{
  "num_key_value_heads": 2,
  "positions": "rope",
  "attn_scale": 0.177,
  "tie_word_embeddings": true,
  "init_std_up": 0.0684,
  "lr_mult_qkv": 0.4,
  "beta1": 0.95,
  "max_steps": 8533
}
Each number is 128 + 32 x the weight over its row's rms, rounded and kept within 0 to 255. Layers, rows and columns count from 0. The size above them is the row's rms in percent of the matrix's.

# layer 6 MLP down (transposed), 320x64, rms 0.131, rows 108-142, columns 0-63
size [101 104 104  86  99 111 100 102  91 100 106  91 108 101 100 105  96 103 105  95  94  98  97 101 110 106 111 104  94  96 101 104 108 101 106]
[[145 120 128 173 103 127 105 179 158 151 164 109  84 171 155 196 143  92 125 143 173 142 115  86 138 117 126 158 142 110 104 178 130 115 167 125 128 129 136  55 184 139  77 128  87 103 156 182  87 154 140 108 141 137 179  95  99  57 174  99 108 121 107 158]
 [156 134 130  86  92 109 173 106 136 120 129 120 124 159  88 132 131  58 122 152 112 104  48  81 112  98 122 107 132  48 105 165 174 110  94 129  53 138 115 121 123 119 141 159  97 146 109 171 168  83 128  99 101 112 115  87  71  74 116 148  91 106 122 151]
 [139 136 124 165 141 136  67 155 184 152 122 176 224 165 155 139 127 133 135  84 114 126  95  61 141 184 131 135 144 167 161 114 147 136 148 144 145 118  99 144 101 162 145  93  63 115 128 142 142 122 128 133  69 130 179 165 112 153 129 129 187 122 151 194]
 [157  83 118 131 104 153 140 159 178  91 117  94 115 134 153 118 116  96 130 202 125 149 128  92 147 109 106 168 123 241 102 188 151 136 154 138 149 130 120 169 105 135  56 133 116 177 161 155 160 174  94 105 144 136 122 108 134  95 112 143 148 165 177 103]
 [160 129 166 111  57 190 123 107  69 148 152 135  76 150  76 143 120  96 126 149  22 174  98 136 136 127 107 110 131 141 100 162 128 133  81 104 129 140 119 106 101 103 151 166  58 108 149 180 179 161 137 135 124 103 120  73 109 130 121 131 139 141 115 113]
 [144  66 119 101 219 113 141 132 116 154 167  81 133  88 165  53 120 134  59 110 142 171 168  91 161 136 105 172 158 100 162 138 154 124 148 104 169 137 129 165 169 119 125 155 117 138  94 154 123 150 182 121 137  95  78 107 138 155 122  92 137  93 156 156]
 [174 163 157 129  53 119  76 133 114 116 132 198 172 144 103  97  97 119 110 164  80 133 124 102 132 140 145 179 139 135 161 123 153  92 110  65 128 117  95  76 113 119 140  98 145 153 116 159 139 134 203  54 124  72  84 134 131 152 154  87 115 115 125 155]
 [ 99 107 102  86 174 112 112  65 204 158 155 179 134 121 142 109 131 142 174 122 149 110 143 136 108  57 105 115 129  96  96 117 184  56 138  81 151 119  78 159 113 131 161 127 130 182 130 142  92  85 137 135 151 147 157 128 140 166 200 161 141 132 143 118]
 [130 137 133  94 117 149 127 118 235 148 130 121 159 128 150 105  64 149 124 129  89  85 123 141 195 180 114 130 145 141 162 156 168 194  95 117 114 120 120  63 179 141 146 106 106 144 137 112 128 159 137 118 126 166  82 141 104 150 108  82 119  90 176  70]
 [100 128 157 136 129 146 190 172 136 133 156 183 133 194 158 154 156 171 137 130 119  99 163 133 104 126 170 181 105 117 111 106 132 126  96 162 116  95  91 160 131 121 137  82  25 124 142  69 176 110 101 142 154 126 153  87 177  96  88 152 118  91 137 136]
 [132 168 201  86  76  65  88 134 117 122 176 102 127 144 129 155 102  92 116 168  95 144 148 140 103  83 160 148 156 181  73 150 136 132 164 146  90 125 136 132 107  85  82 193  95 140 162 108  91 134 100 132 130 105  74 111 113 151 116 184  75 143 133 130]
 [164 113 153 137  63 157 125 123 201 132 130  91 155 118 101  93 134 142 145 127 135 172 185 123 164 159  90 115 114 147 119 135 136 159 185 160 164 169 156 132 185 170 165 118  72 102 120 202 118 104  55 114 101 134 175 119 137 168 125 126  94  96 118 104]
 [115 154 204 134  86 156 131 157 103 123 196 148 123 134 140 170 121 139  99 140 160 145  63 147 149 122 127  94  90 115  80 105 134 187 125 190 106 155 152  77 122 124 108  81  83 160 151  74 168 128 139 135 142  88  81 108 145 121 136 179 129 157 188 130]
 [175 138  75 146 110 158 166 141 168 110 151 146 120 137 175  76  86  85 123 101  89  94  95 152 104 159 109 192 197  47 184  94 104 138 164 128 112 144 106 128 109 115 165 168  75 105 110 155 160 146  98 129  98 126 138 157 125 143 114  90 152  97 125 101]
 [129 125 101 194  85 110 186 109 120 144 144  92 150 102  84 157 136 159 148 120  84 120 123 121  85 165  83 150 138  52 119  74  91 114 107 121 128 162 133 128 130 168  92 125 149  60 106  78 111  72 137 169  68 135 157 169 148 130 109 138  85 159  96 112]
 [136 160 131 103 144 104 116 165 101 142  92 194 119  78  96  83 131 151 153 134 141 136 140  87 113 101 129 132 144 141 131 128 163 121  98 119 112 202 138 118 109 200 188 136 101 146 161  81 173 146 158 125 120 191 154 169 135 158  70 118 121 136 139 221]
 [135 112 104  79 171 113  84 123 153 192 168 140 155  94 158 100 139 119 125 165 165 218  88  97 137 109 117 140 158 134 103 165 164 111 159 146 194  88 145 152 146 156 105 146 123  81 117 108  97 197 145  85 102 118 111 103 108 168 125  89 156 122  87  97]
 [156 111 176 152 127  91  92 176 130  97 118 123  93 145 156 123 137 127 190 112 123 116  82 144  77 132  96 164 107  63 110 149  75 124 126 150 117 175 142 226 151 144 112 162 147 111 138 129  93  90 121 101  72 140  93  89 145 129 171 173  98 184 131 143]
 [125 107  84 143 144 132 183 151  99 161 143 133 169  85 151  84  78 128 123 134 107 135 128  92 135 147 127 136  79 204 124  97 188 123 154 122 132 174 116 165 130 136 126 114 151 121 240 120 136  93  84 106 119 120 100  95  97 177 127 125 196  84 125 131]
 [117  91  81 198 130  85  83  99  45 131 177 120 174 115 136 145 124 117 154  90 188 151 121 173 118 151 131 118 150  28 108 147 106  94 174 145 168 136 105 122 132 143 155 138 162 103 109 181 101  84 119 106 129 106 144 108 117 138 145  93 120 134 156 150]
 [152 104 162 112 136 191 109 148 193  45 143 129 141 137 108 200 107 154 194 151 163 124 145 103 119 174 135 129 140 188 134 139 142 159 133 111  95  80  77 107 121 101 140 109  95  86 124 147 113 138  70 111  78 165 140 132  94  79 154 115 101 108 121 106]
 [ 91 111 154  98 159 169 103 150 161 111  74 170 171 127 113 175 134  73  98 102 123 128 129 103 110  92  75 126 101 134 140  59 147 106  99 140 150 108 161 174 114 189 157 146 155 171 117 172 160 189 108 158 156 126 102 150 117  80  87  88 110 185 129 142]
 [134 141 150 103 161 171  91  79 208 118  61 138  87 173 159 110 125  87 150  83 107 137 106 145 134 117 135 126 144 199 133 135 160  94 112 123 120 142 122 209 151 136 160 130 150 104  96 111 146  95 112 106  57 137 100 137 157 107 100 111 108 112 162 198]
 [174 119 148 151  98 112 101 164 127 101  85 173 185 116 171  71  93 153 161 142  99 111  93 140 148 173 105 160  83  89  97 177 132  70 103 166 102 143 124  93 117 112  84 108 163 159 172 111  98 119 150 135 161 145 123 116  91 210  84 142 138  96 107 115]
 [ 88  86 113  78 106 125  93 100 139 120 116 130 166 118 156 160 144 155 149 143 117 172 153 147 167 172 141 130 156 149  86 100  67  91 115 166 201 142 124 164 180  60 147 169 151 116 126 166 117 166 168 106  85 151  97 180 108 148 122 176 150 179 136 114]
 [109 131 136 110 125 122  81  90  91 138 150  71 134 106 113 100 143 118 161 179  80 102 141 140  86  87 140 132 123 175  86  98 181 107 178 139 141  66 157  90  82 103 163  73  71 183  96 157 146  98  96 130 116  89  86 115 114 149 104 148 132 131  91  80]
 [115 122 128 132 160 197 107 102 141  92 112  96 117 150 132 136 103  97 159 107 138 140 145 128 146 204 138 170 127 145 133  80 162 118 127  70 163 114 124  74  83 105  94 113 130 129  82 110 139  88 216  54 188 116 167 131 128 132 149 157 149  86  91 105]
 [ 96 138 159 149  47 126 166 138  73 117 163 135 107 183 115 130 124 195 146 112 149  69 104 177 150 123 150  98 146 135  80 164 139 145 160 167 105  81 133 111 125 131  84 133 106 133 107 141 100 143 148 165 171 118 211 119 153 179  93  86 112 102 149 158]
 [ 74  80 128  70 147 145 137  86 122 166 152 131 184 173  86 158  89 142 152 155 172 145 143 100 115 128 102 168 151  61 163  98 105 133 100 148 118 123 137  95 156 150  85 140 155 182 179 118  99 131 143 129 149 171  93 170  95 133 136 171 146  96 170 187]
 [130 120 150 158 101 103 147 102  95 129 163 116 152 124 129  91 105  70 121 114 125  59 218  84 118 145 123  95 124 104 108  48 164 150 138 142  91 156  87 127 143 165 133  85 164  60 107 129 179 112 167 141 144 119 166 100 141 153 162  66 109 132 142 146]
 [191  97  68 122 115 119 106 130 141 143 144 186 101 120 174 118 171  92  97 142 145 181 159 155 119 169 135 105 143 145 138  94 118 113 161  95 178 152  81  97  78  88 103 114 172  95 153  84  66  87 119 150 163  80 138 145 135 121 159  72  93 159 119 113]
 [102 184 123 155 112 123 134 111 125 107 138 154  61 140 150 147 137 134  95 132  73  96 118 115 146 117 140  93 134 140 124 164  95 103 134 120 183 129  94 115 163 100 167 102 205  23 106 122 144 116 151 144 141 112 102  94 147  48 144 107 176 176 142  94]
 [136  99 148  70 132 125 183 113 143 142 118  41 161 169 163 109 179 144 177 121 115  87 158 156 159 141 132 102 108  76 162 157 137  63 130  71 185 103 119 125 121 139 143  97 115 107  88 103 127 164 116 124 156 126 108 103  99 130  72 147 183 178 142 118]
 [104  96  83 127 184 196 163 196 101 139 155 119  95 169 124 153 163 130  86 113  98 106  95  96  73 113 135 137  78 102 127 126  79 141 171 125 116  88 110  91 140 119 132 118 159 122  57 135 169 112 141 170  85 111 121  89 126  78 147 150 156 103 129  73]
 [110 124 109  82  97  94 118  88 167 160 103 169 181 147 110  96 126 138 110 165 108 108 112 129  95 127 101 151 131  95  96  63 111 139 211 128 120 118 153 145  71 140 142 107 138 167 128  98 103 186  92 153 179 112  54 176 122 158  71 135 141  95 122  98]]
# layer 6 MLP gate, 320x64, rms 0.282, rows 109-143, columns 0-63
size [103 100  94  90  97 102 111 100 104 106 101 101 103  92 100  94  94 101  98  94 100 104 110  99  96  99  97  97  99 102 102 107 103  99 101]
[[111 119 114 190 104 174  74 174 167 127 124  56 131 128 107 159 105 147 125 134 144  96  74  98 151 153 104 161 137 117 105 128 140 136  97 108 124 130 119 122  91 108 132 196  93 147 112 111  86 146 121  64 143 163  60 124  65  57 139 116 136  95 129  78]
 [124 147 133 109   7 138 150 125 131 123 141 133 110  70 125  92 161  81 194  88 152 126 127 150 149 154 172 120 155 118 112 162 116  83 127 187 126 121 141 139 141 168  76 136  74 138 127 131 112 114 120 101 115 142 132 142 111 158 169 112 154 119 192 200]
 [100 138 103  96 106 137 114  86  78  44 138 184 144 147  65 123 194 127 127 140 125 188 115 142 111 178 100  66 160 105 136  71  83  87 112  93 121  87 110 160 127 131 166 120 158  88 123 138  62 121 153 146 115 137 114 104 132 148 125 125 146 144  86 100]
 [136 125 131 122 123 165 130 115 123 122 155 167 160 113 111 148  95 175 169  97  24 134 114 123  98 160 123 114 170  69  98 148 123 135 148 115  69 101  73 119  77 184  64 145  67 169 116 126 158 122 156 135 109 118  79 110 107  89 150 175 145 140 126 133]
 [100 172 129 113  61  70 143 117  71  66 132 160 126 157 155 140 145 134 154 116  82  80 138 162 167 156 134 181 165  97 121 107 165 131 107 140 138 105  89 109 122 133  86 105 112  76 123 127 159 138 113  87 115 131 129  79 124 104 119 164  72 173  54  87]
 [101 128 115 102  83  83 131 122 150 121 147 129 173 103 114 101 112 118 139 156 135 138 136 124 149 118  40 134 150 121 125 119 206 112 143  86 125 166 139 138 114 110 141 161 171 167 179  99 145 104  80 105 160 114 176 125 131  53 181 116  64 170 178 177]
 [138 141 126 156 103 124 119 113  97 108 119  62 128 146 115 110  94 123 133 116 107 153  83 122 125 120 107 133 157 169 111 152  36 191 102 149 171 147 142 101 170 122 128 113 108 134  82  81 115 173  98 135 165  93  83  95 153 134  59 125  98 136 131 226]
 [122 162 107 153  93  82 158 119  38 137  55 110 138  65 129 144 101  76 132 116 128  87 140  68 106  71 137 114  93  98 126 126  79 154 104  87 179 150 164 129 118 124 138 142 130 121 178  87 121 126 168 108  99  88  86 106 105 102 131  99  93 123 105 100]
 [ 83 130 130 171 140 122 171 113 112 129 140 148 178  95  80 178 127 162 116 102 150  35 171 130 177 173 106 101 119 101 150 104 170 149 158  86 138  98  96 209 167 109  88 134 110 158 161  98 160 146 123 151 101 148 154 147 145 150 102 143 147  81 161 136]
 [187 119 158 139  98 107 189 160  87  95 144 111 139  63 131 116 158 141 135 138  70 123  90 158 144 153 125 125 144 150 115 138 100  54 177  94 136 109 169 149 110 154  79 111 127 167 121  92 148 152  95 127 163 160 175 102 131 134 114 207  94 133 100  66]
 [170 143 207 121 110 164 141  87 170  74 129  89 117  76 177 188 133 158 166 112  90 137 164 134 150 104 126  83 186 145 116 107  96 118 138 117 143 122 140 166 158 123 122 158 142 139 153  63 124 189 104 104  95 116 137 138  96 160 164  96 118  72  84 139]
 [ 77 146 152 174 148 110 118 132 152 122  90 107 113 100 122 156 140 107 110 121 162 113 174 113 145 132 141  52 136 120 120 112 149 114  80 165 136 185 181 146 107 128 111 189 135 124 105 122 125 174 145 150 108 182  45 121 141 179 106 177 120 109 196 190]
 [164 115  80  96  96 140 131 153 163  90 121 121 164 139 111 126  98 129 123  81 148  81 118 119 133 162 118 147 176  89  98 159 122 101  90 179 145 134 141 166 127 158 107 106 120 159 162 136  63 146 163  85  83 113  64 165 155  95 124 167 187 142 200 180]
 [146 110 131 104 158 183 115 148  73 117 193 119 127 152 148 125 195 157 110 100 115 118 149 155 119 147 125 108 119  87 105  88  70  74 118 105 165 178 149 143 105 123 112 190 157 128  82 149 152 107 171 157 143 122  67 158  99 127  63 156  98 142  67 135]
 [139 105 162 112 137 148 188  93 181 197 153 110 121 118 108 141 130 190 118 144 167 150 124 153 120 164 103 127 178  60 183 170 164 149 104 132 133 119 144  96  69 134 160  91  63 147 130 103 126 148 135 129  97  99 153 172 133 104 168 152  98  60 106 128]
 [103 190 153 115 130 145 158 127 159  93 152 103 159 161 118 151  79 166 178  96 117 125 148 145 151  88 153 164 121  90 100 184 194 102  90 162 133 112 117  85 139 151 107 151 173 155 170 187 170 109 139 104 127 102 196 109 170 130 186 130 165 137 120 159]
 [ 96  87  67 116 105 155 107 120 104 170 148 130 118  99 111 160  76 126 101 125 110 135 104 149 167  96 152  96 168 165  67 143 199 118 117  89  83  95 142 126 170  91 105  92 144 117  56  92 141 177 171 110 106 121 157 180 136 108 154 125 133  62 115 135]
 [128 164 138 149  94 168 103 100 120  89 145 107 212 101 140 152 134 122 128 120  98  66 140 101 113 119 131 148 125 114 122 118 107 150 116 170 180 136 201 132 117 114 135 130  99  92 115 170 173 142 175  91  70 210 133 167 112  86  95 191  99 107 132 105]
 [122 106 164 148 145  80 130 127 122 127 138 118 170 132 150 153 102 107 135 138 156 188  74 163 103 201 121 157 143 145 164 148  73 112 179 162 117 110 146 161  92 117  66 190 110 106 108 126 131  36 154 105 120 174  95 129 155 150 141 137 177 153  86 132]
 [180  94 104 170 100 166  91 121  78 120  77 139 108 101 200 173 116 115  79 113 138 118  99 142 140 119 123 157 131 150 175 140 160  73 124 105 132 166 181  67 170 112 122 111 142 144  92 138 127 158 168 133  77 103 172  65 162 102 156 113  89 109 157 136]
 [ 72 108 165  66 156 147 143 132  84 146 140  70 155 136 113 150 147 107 139  47 169 111 173 111 187 161  99  85 106 149 114 122 124 201 156 129 167 138 134 123 116 120 110  79 154  90 101  67 101 150 162 137 152 146  89 121 128 126  62 120 125 162 127 141]
 [103 127 122 160 164 115 129 149  81 119  93 125 152 138 149 107 173 120 188 130 146 125 105 151 153 123 137 104 119 109 125 165  73 145 202 123 136 178 132 163 122 113  75  97 114 101  72 107  92 142  90 188 115 128 203 140 224 170  91 129 114 113 126 141]
 [145 108 123 115 126  96 156 127 100 144 107 124 130  90  91 164 147 209 138 130 155 120  66 106 127 171 113 126  90  84 102  76  88 116  88  84 156 161 112 162 139 146 178 228 136 157 127 104 168 153  96 144 139 184 124  85  98 153 110 152 101 131 152  98]
 [126 169 133 143  73 130 172 155 129 108 117 108 137  97 122 130 136 119 211  79 151  89 116 137 109 164 163  88  64 159  81  74 160 146 130  86  94  87  92 105 172 164 119 118 140  89 145 154 166  80 140  87 140  90 167 161 160 147 172 124 116  81 135 129]
 [113 156 132 162  94 111  75  92 103 134 123 122  95  71  43 130 155 102  93 167 108 106 102  77 114 135  52 108 123  99  82  87 169 106  86 122 154 225 130 119 146 134 116 121 155 122 150 160  93 113 166 124 112  75 164 108 151 139 115 120 117 128 148 142]
 [109 179  99 166  81 100 155  99 127 171  97 116  80  99 107 160 169 108 198  92 110 155 142 162 171  88 152  98  97 121 124 118 132 100 109 158  97  95 136 115 166 104  91 144 131 152  44 108 145  83  71 111 142 140 100 140 185 144 169 128 116 120 168  92]
 [113 127 137  92  71 101 165 187  82 141 202 141  92 165  88 170 116 182 159 130 132  88 170 172 141 104 161 130 163 128 127 108 116 152 143 133 134 121 120 177 116  98 101 104 111 108 123 137  99 102 196 155 156 144 165 116 146 149  90 115 148  40 130 170]
 [141 112 138 129 146 164 149  79 101 140 136 166 105 139 138 188 141 142  96 143 129 154  93 137  85 179 120  79 177 102 124  97 160 105  79 162 163 164 162 192  92 165  61 141 192 142 140 166 148 123 129  89  60 107 129 167 144  77 122 129 118 157 144 151]
 [148 127 114 125  63 141 130 135 117  71 101  91  89 114 140 127 155 140 126 122  81 159 105 102 146 132 118 127 108  97 145 160  74 116 133 142 149 118 210 142 119 128 163 185  91 145 144  83 119 151 129 131 157 174 193 119 183 100 113 165 188 181 203 141]
 [105 134 180 176 131 104 117 144 142  80 123  94 169 101 152 178 139 105 136 149 106  85  54 133 121 164 149 152 187 179  98  62  82 127 114 173 119 107  91 145 150 133 141 197 115 183 111 121 113 150 175 126 113 112  66 116 142 143 140 139  82 146 148 154]
 [ 95 110 113 159  87 137 156 113 132  87 167 121 169 182 104 140 142 147  80 110  51  97 153 195 174  69 139 136 124  45 119 103 116 134 145 125 119  99 120 188 154 104 135 102  98  98 111 109 177 123 119 115 168 161 123 132 143 135 150  78 158  76 128 165]
 [137 110 117  99 100  58 198 109 168 158 151 143 141 106 114 122 122 103 153  82  70  83 162  96 157 204 104 135 163 153 117 113 160  86 106  85 173 131  81  91 134 149 109 119 129  48 157 131 110 121 141 111 110 141 139 118  80 151 168 141 114 170 166 143]
 [119 160  78 103 127 146  90 170 142  91  75 115  93 133 162 177 139 121  82 171 140  84  84 122 110 137 125 163 165  50  76 144 113 117 123 122 122 174 139 133 171 160 125  95 113 146 113 136 156  76 142 126  76 143 136 168 118 142 177 167 154 124 213 133]
 [136  91 112 108 145  74 141 104 136 152  97  86 162 148  87 109 144 113 117 125  89 114 122 147 164 110 147  75  86 107  78  64 151 154 169 129 126 140 133 170 102 120 107 137 139 145  58 108 135 130 153  74 137 114 133 140 199 222 131 194 163 154 145 121]
 [122 114 116 176 174  86 121 140  91 181 104 138 167 107 101 120 108 163 175  58  78  79 152 123 154 157 138  81 169 111  84 180 174 106 165 141 125 128  88 150 135 136 102 124 100 107 176  54 144 171 187 137 100 133 146 103 123 160 100 146 142 132 160 128]]
# layer 6 MLP up, 320x64, rms 0.315, rows 109-143, columns 0-63
size [104 101  79  97 106 106 100  95 107 109  97 110 105  98 102 100 103 104  92  93  99 102  97 112 109 116  95 100  98 107  99 102 101 112 103]
[[138 107 146 117  98 130 151 110  97 129 115 218  74 149 151 119 169 109 135 138 134 164 164 160 134 103 111 147 134 104 115  97 104 123 159 136  99 166  80 135 175 168  26  73 136 123 107 159 149 132 117 161  93 160 146 185  95 128  86 158 136  84 177 128]
 [ 97 154 151  82 167 119 133 140 145 170 158  78 167 118 157 122 170 123  57 124 139 131 120  80 129  93 153 169 127  94 110 144 131 138 118 197 144 142 141 116 183 160 124 176 170 187 129  83 137  81  80  72 102 118 100 138 103 133 168 120 122 188 152 167]
 [152 140 150 156 138  90 163 151 144 106  67 172 109 185 133 102 153 133 153 151 178 142 145 149 114 157 115  53 115 158 135 109  81  99  69 121 158 133 140 157 134 132 150 129 133 139 131 154  53 155 157 174 162 148  56 142 148 160 197 166  89 132 114 152]
 [128 171 120 119 135 125 149  96 184 132 100 109  83 155  43 133  61 143 134 157 103 177 125 122 111 140  92 175 226 112 149 135 101 137 162 144 106 170 133 143 119 127  87 126  78 166 118 160 119  94 159  91 191 104 163 134 138  95 113 160 158 110 127 115]
 [124 137 121 134 111 159 105 107 115 199  96 139 134 128  77 117 178  95 116 114 149 195 112 201 185 135  95 133  93 102 127 135 157 165 105 107 169 124  88 151 141 142 143 128 125 112 152 164 201 108  64 122 144 110 104  87 149 107 184 102 155 124 198 108]
 [182 133 117 133 162 153 135 120 137 117 164 173 153  71  84 119  92 162  75 170 131  50 171 129 101 153  75  87 146 157 171 122  94  92 135 131 147 198 110 104 120 169 165 111 115 124 141 198 119 152 125 169  80 130 163 147 148 155 143 163 121 133 144 100]
 [101 137 111  96 135  97 147 123 117 153  93 153 131 166 180  76 141  89 103 149 156  56 154 114 105 177  95 142 129 108 121 138 153 107 130 109  83 104 168 149 141 130  82 136  82  34  75 137 169 102 116 105  74 117 109 152  92 161 141 134 101  68 174 123]
 [137 170  86 128 111  88 120 133  79 160 103 152 131 113 130 164 121 103 115 137 137 150 119  75 112  90 157  92 112 113  93 133  97 212  76 104 170 191 116 156 149 126 123 103 129 146 181  65  83 115 176  82 107  98  77 110 117 127 142 121 105  81 141  67]
 [100  86 126 168 119  79 108 101 166 139 186  95 112 134 107 114 204  85 109 104 115 111  86 112 107 111 126  53 122 150  98 132 218 133 162  94 110 120 150 157 136 129 173 160 158 129 150 151 155 105 118 126 118 173 121 100 131 149 105 182 102 198 156 140]
 [137 116 127 150  87 165 169 102 176 164 163 107 128 111 134 198 131 134  98 147 143 169 110  97 104 122 136 171 167 162 124 124  99 164 135 112 109  82 157 125 170 177 137 148 148  98 100 164  55 187  76 118  88 119 165 194 105 106 149 102 175 146 158 154]
 [167 130 138  89 144 115 103 118 102 184 101 122 102 100 183 169  91  87 201 121 169 122  75 112 128  82 137 107 135 193 162 131  77  99 140  94 166  97 125 133  92 114 114 163 196 141 128  70 130 149 192 116 181 131 101 170 130 146 130 119 128 117 152 139]
 [150 125 175  56 109 124 159 160  58 136  85 161 128 108  82  85 162 136 158  71  92 159 158 154 127  82 150 160  92  98 109 127 110 110 158 125  98  47  92 111  91 118 168 116 115 125 104 145 145  77 148  98 104 122 123  86 135 102 148  97 101 130  92  81]
 [ 89 114 133 101 132 100 145 177 118 137 105 149 132 142  55 108 121 104 153 165 134 192 155 143 196 106 114 194 104 132 109 163 150 169 169 154  85 130 165  74 110 185  82 173 157  98 146 124  87 128 126 160 120  93 135 117 135 138  84 154 103 154 136 192]
 [ 98 160  66 152 161  90 181 110 177 171 130 104 133 187 120 109 108 150  97 180 111  91  77 114 163 162  98 134 205 153  97  70 119  99 135 146 155 162 122 131 125 135 146 153  61 175 102 100 109 146 113 155 140 113 124  76 153 109 106 155 150 167 134 140]
 [121 144 121 168  91 134 128 115 172 109  85 112 155  78 133  38 129  98 177 115  93 136 129 108 127 117 113 127 117 158 117 137 137 170 132  97 139  82 158 130 158 101 156 184 111 135 114 162 169  77 223 102 134 141  89 112 121 137 135 156 112  36 119 105]
 [120 101 129 126 126 126 120  75 161 130 155 136 139  85 116 139 215 147 106 116 171  92 175 107 210 171 120 100 136 165 166 111 110 106 163 146 178 151  99 109 185 176 130 173  97 107 134 151 110 151 109 110  84 163 143  67 116  96 137 109 141 182 162 120]
 [206 147 149 234 141 140  94  99 111 170 110 118 124 131 147 103 123 167 144 107 154 108  54 127 133 121 112 173 151  97 125  83 140 118 182 109 131 173 109  94 150 129 133 180 134 133 192  96 111 136  92 137 147  92 118 102  88 136 120 117 177 147 141  81]
 [179 132  65 113  96 169 142  93 158 108  91 152 128 149 139 153 134 155 183  52 195 173 180 166 127  80 128 123 100 146 141 155  93 153 145 125 182 150 132 101 175 134 137 167 181 125 154 139 114 153 158 105 144 119 123  46 114 135 153 122 146 156 107 142]
 [172 220 140 151 106 147 142 124 173 163 121 154 138 167 125  76  88 130 131 124  54 130 125 142 134  94 119 110  93 169 118 136 134 141 174  67 126 145  89 101 154 164  95 132 161 146 130  42 135 147 121 150 196 110 153 181 155 132 141 143 106 122  87 147]
 [ 88 170  88 119 153 128  81 139 105 169  66 124  54 121 136 121 134  92 116  95 130 128  97 128 132 141 132 111  93  91 132 172  67 143 124 115 179 134 144 139  92 175 107 154 196 157 116  56 101  89 184 102 139  77 137 131 146 177 119  94 126 168 144 132]
 [126 155 166 157 111 183  66 190 140 160 117 152 133  65  79 139 125  99 129  83 140 161 160 158 144  94 110  74  89 137 150 115  95 191 133 115 126 101 193 144 161 114 139 109 141 123 129 174 121 171 129 153  91 109 114 156 100 162 199  94 147 120 171 129]
 [137  92 124 166 142  73 145 148  53 168 101 125 200 180 137 133 139 125 160  86 126 154 108 113 120 126 110 105 137 161  45 171 122 120 160 128 123 141 150 172  75 125 145  84  76 115 131 134 179 145 110  87  90 153 164 143 121 160 135 102 110  61 154 147]
 [123 150 194 202 134  97 114 111 100 139 106 140 112 158 129 221 107 123 188 170  82 179  94 132 111  95  82 121 164 158 139 129  93 139 120 124 132 161 104 120 174 143 120 137  95 134 159 186  94 131  85 105 182 115 151 128 143 158 106  61 114 137 127 135]
 [121 132 116 100 101 108 124 117 138  44 166  68 137 134 122 202 141 137 161 100 168 102 108 109 118 120  98 129 135 123  90 123 158 148 134 183 163 142  86 187 110  55 158 152  97 122 123 101 152 145 121 151 203 126  85 152 105 169  94 113 123  65 108 145]
 [102 123  30 193 122 141  87 127 144 182 197 127 192 138 126  99  64 160 145 112 135 140 106 109 117  93 134 157 104 152 129 125 205 101 175 108 117 122 172 146  98 137 111 153 102 107 138  97 143 114 146 131 129 107 139 158 135 121 135 136 117  79 202 122]
 [152  78 166 158 164 112 160 107 127 124 135  96 147 142 201  83 162 173 110 131 118 162 128  85 101 125 121 123 114 106 130 100 153 173 162  63 158 127 224 143 120 180 105  95 100 159 152 105 164 157 134 129 157  81 125 179 135 116 164 151 143  85 165 141]
 [142 169 107 135 173 128  43 143 160 114  85 110  76  75 132 103 100  21 141 114 100 186 140  98 113 171 105 161 138 146 156 106 100 146 121 102 136 123 111 129 129  95 173 119 146 127 111  98 124 141 148  80 121 117  99 115  97 136 189 154 164 146 180 151]
 [115 115 168 136 106 118  53 188 200 108 118 126 135 138 120  80 158 132 132 142  82  93  83  93  96 119 165 136 109  99 154  97 127 145 126  88 122 160 157  74 139 101 198 164 117 113 180 120 165  86 157  93 120 163 190 150 117  74 125 134 145 133 110 157]
 [ 52  85 105 118 137 171  89 158 112 142 141 116  90 102 130 136 129 187 142 122 163 161 141 185 110 114 128 157 106 135 159 157 145  94 151 170 135 106 125 100 158  76 131  83 115  57  85 105  93 130 124 110  76  78 131 142 149  93 125 135  73 190 182 137]
 [134 213 151  89 125 129 178 118 147 150 108 143 159 114 125 192  89 112 121 103 169 136 167  80 180 125 125 170 133 110 129 134 130 178 102 113  97 132 105 179 189  90 108 112 155 138 125 162 105 144 120 118 103  70 159 178 166 163 150 113 148  69 104  79]
 [112 128 164 102 169 163  97 147 131  45  69 169 132 132  88 116  81 137 141 134 130 133 173 102 104 134 138 177 129 166 134  88 105 139 147  70 139 153 111  47 189 162 122 131 137 146 132 132 122 164  90 122 152 147 145  85 119  90 149 215 128 109 103 128]
 [ 88 133 175 165 117 110  64  88 132 160  89 199 158 185 144 166  94  86 130 134 156 134 113 102 183  96 172 127 116  71 133 147 112  69 105 138 158 132 111 175 119  65 147 153 137 168 129 128 108  99 158 155 172  84 140 146 163 125 124 119 143 129  75 114]
 [157 169 182 143  95 146 103 113 144 139 117 142 149 127 122 177 186 138 193 128 154 169 127 172 131 114 111 152  74 120 144 180 104 152 131 185 123  98 132 137  95 104  91 169 127 156 134 155 137  91 130 122 126 116 112 111 169 255 126 136  99 147  99 109]
 [120 114 140 146 146 118  97 152 160  85 162 151 128 111 131 137  76 137 145 126 105  60 117 113 157 126  97 123 147 141 147 165 111 122 131 117  95 132 105 137 133 161 112 173  94 175 150 172  79 178 219 132 135  55 136  91 159 185 122 112 173 211 135 110]
 [ 90 131 122 131 129 135 127 156 123  86 135  79 148 141 136 144 206  98  72 177 129 115 141 104 100  79  95 148  89 139 155  97  75  96 132  93 107 128 125  99 159  73 173 133  65 142  95 172 178  80  94 133  80  80 159 115  89 112 133 135 161 164 146 100]]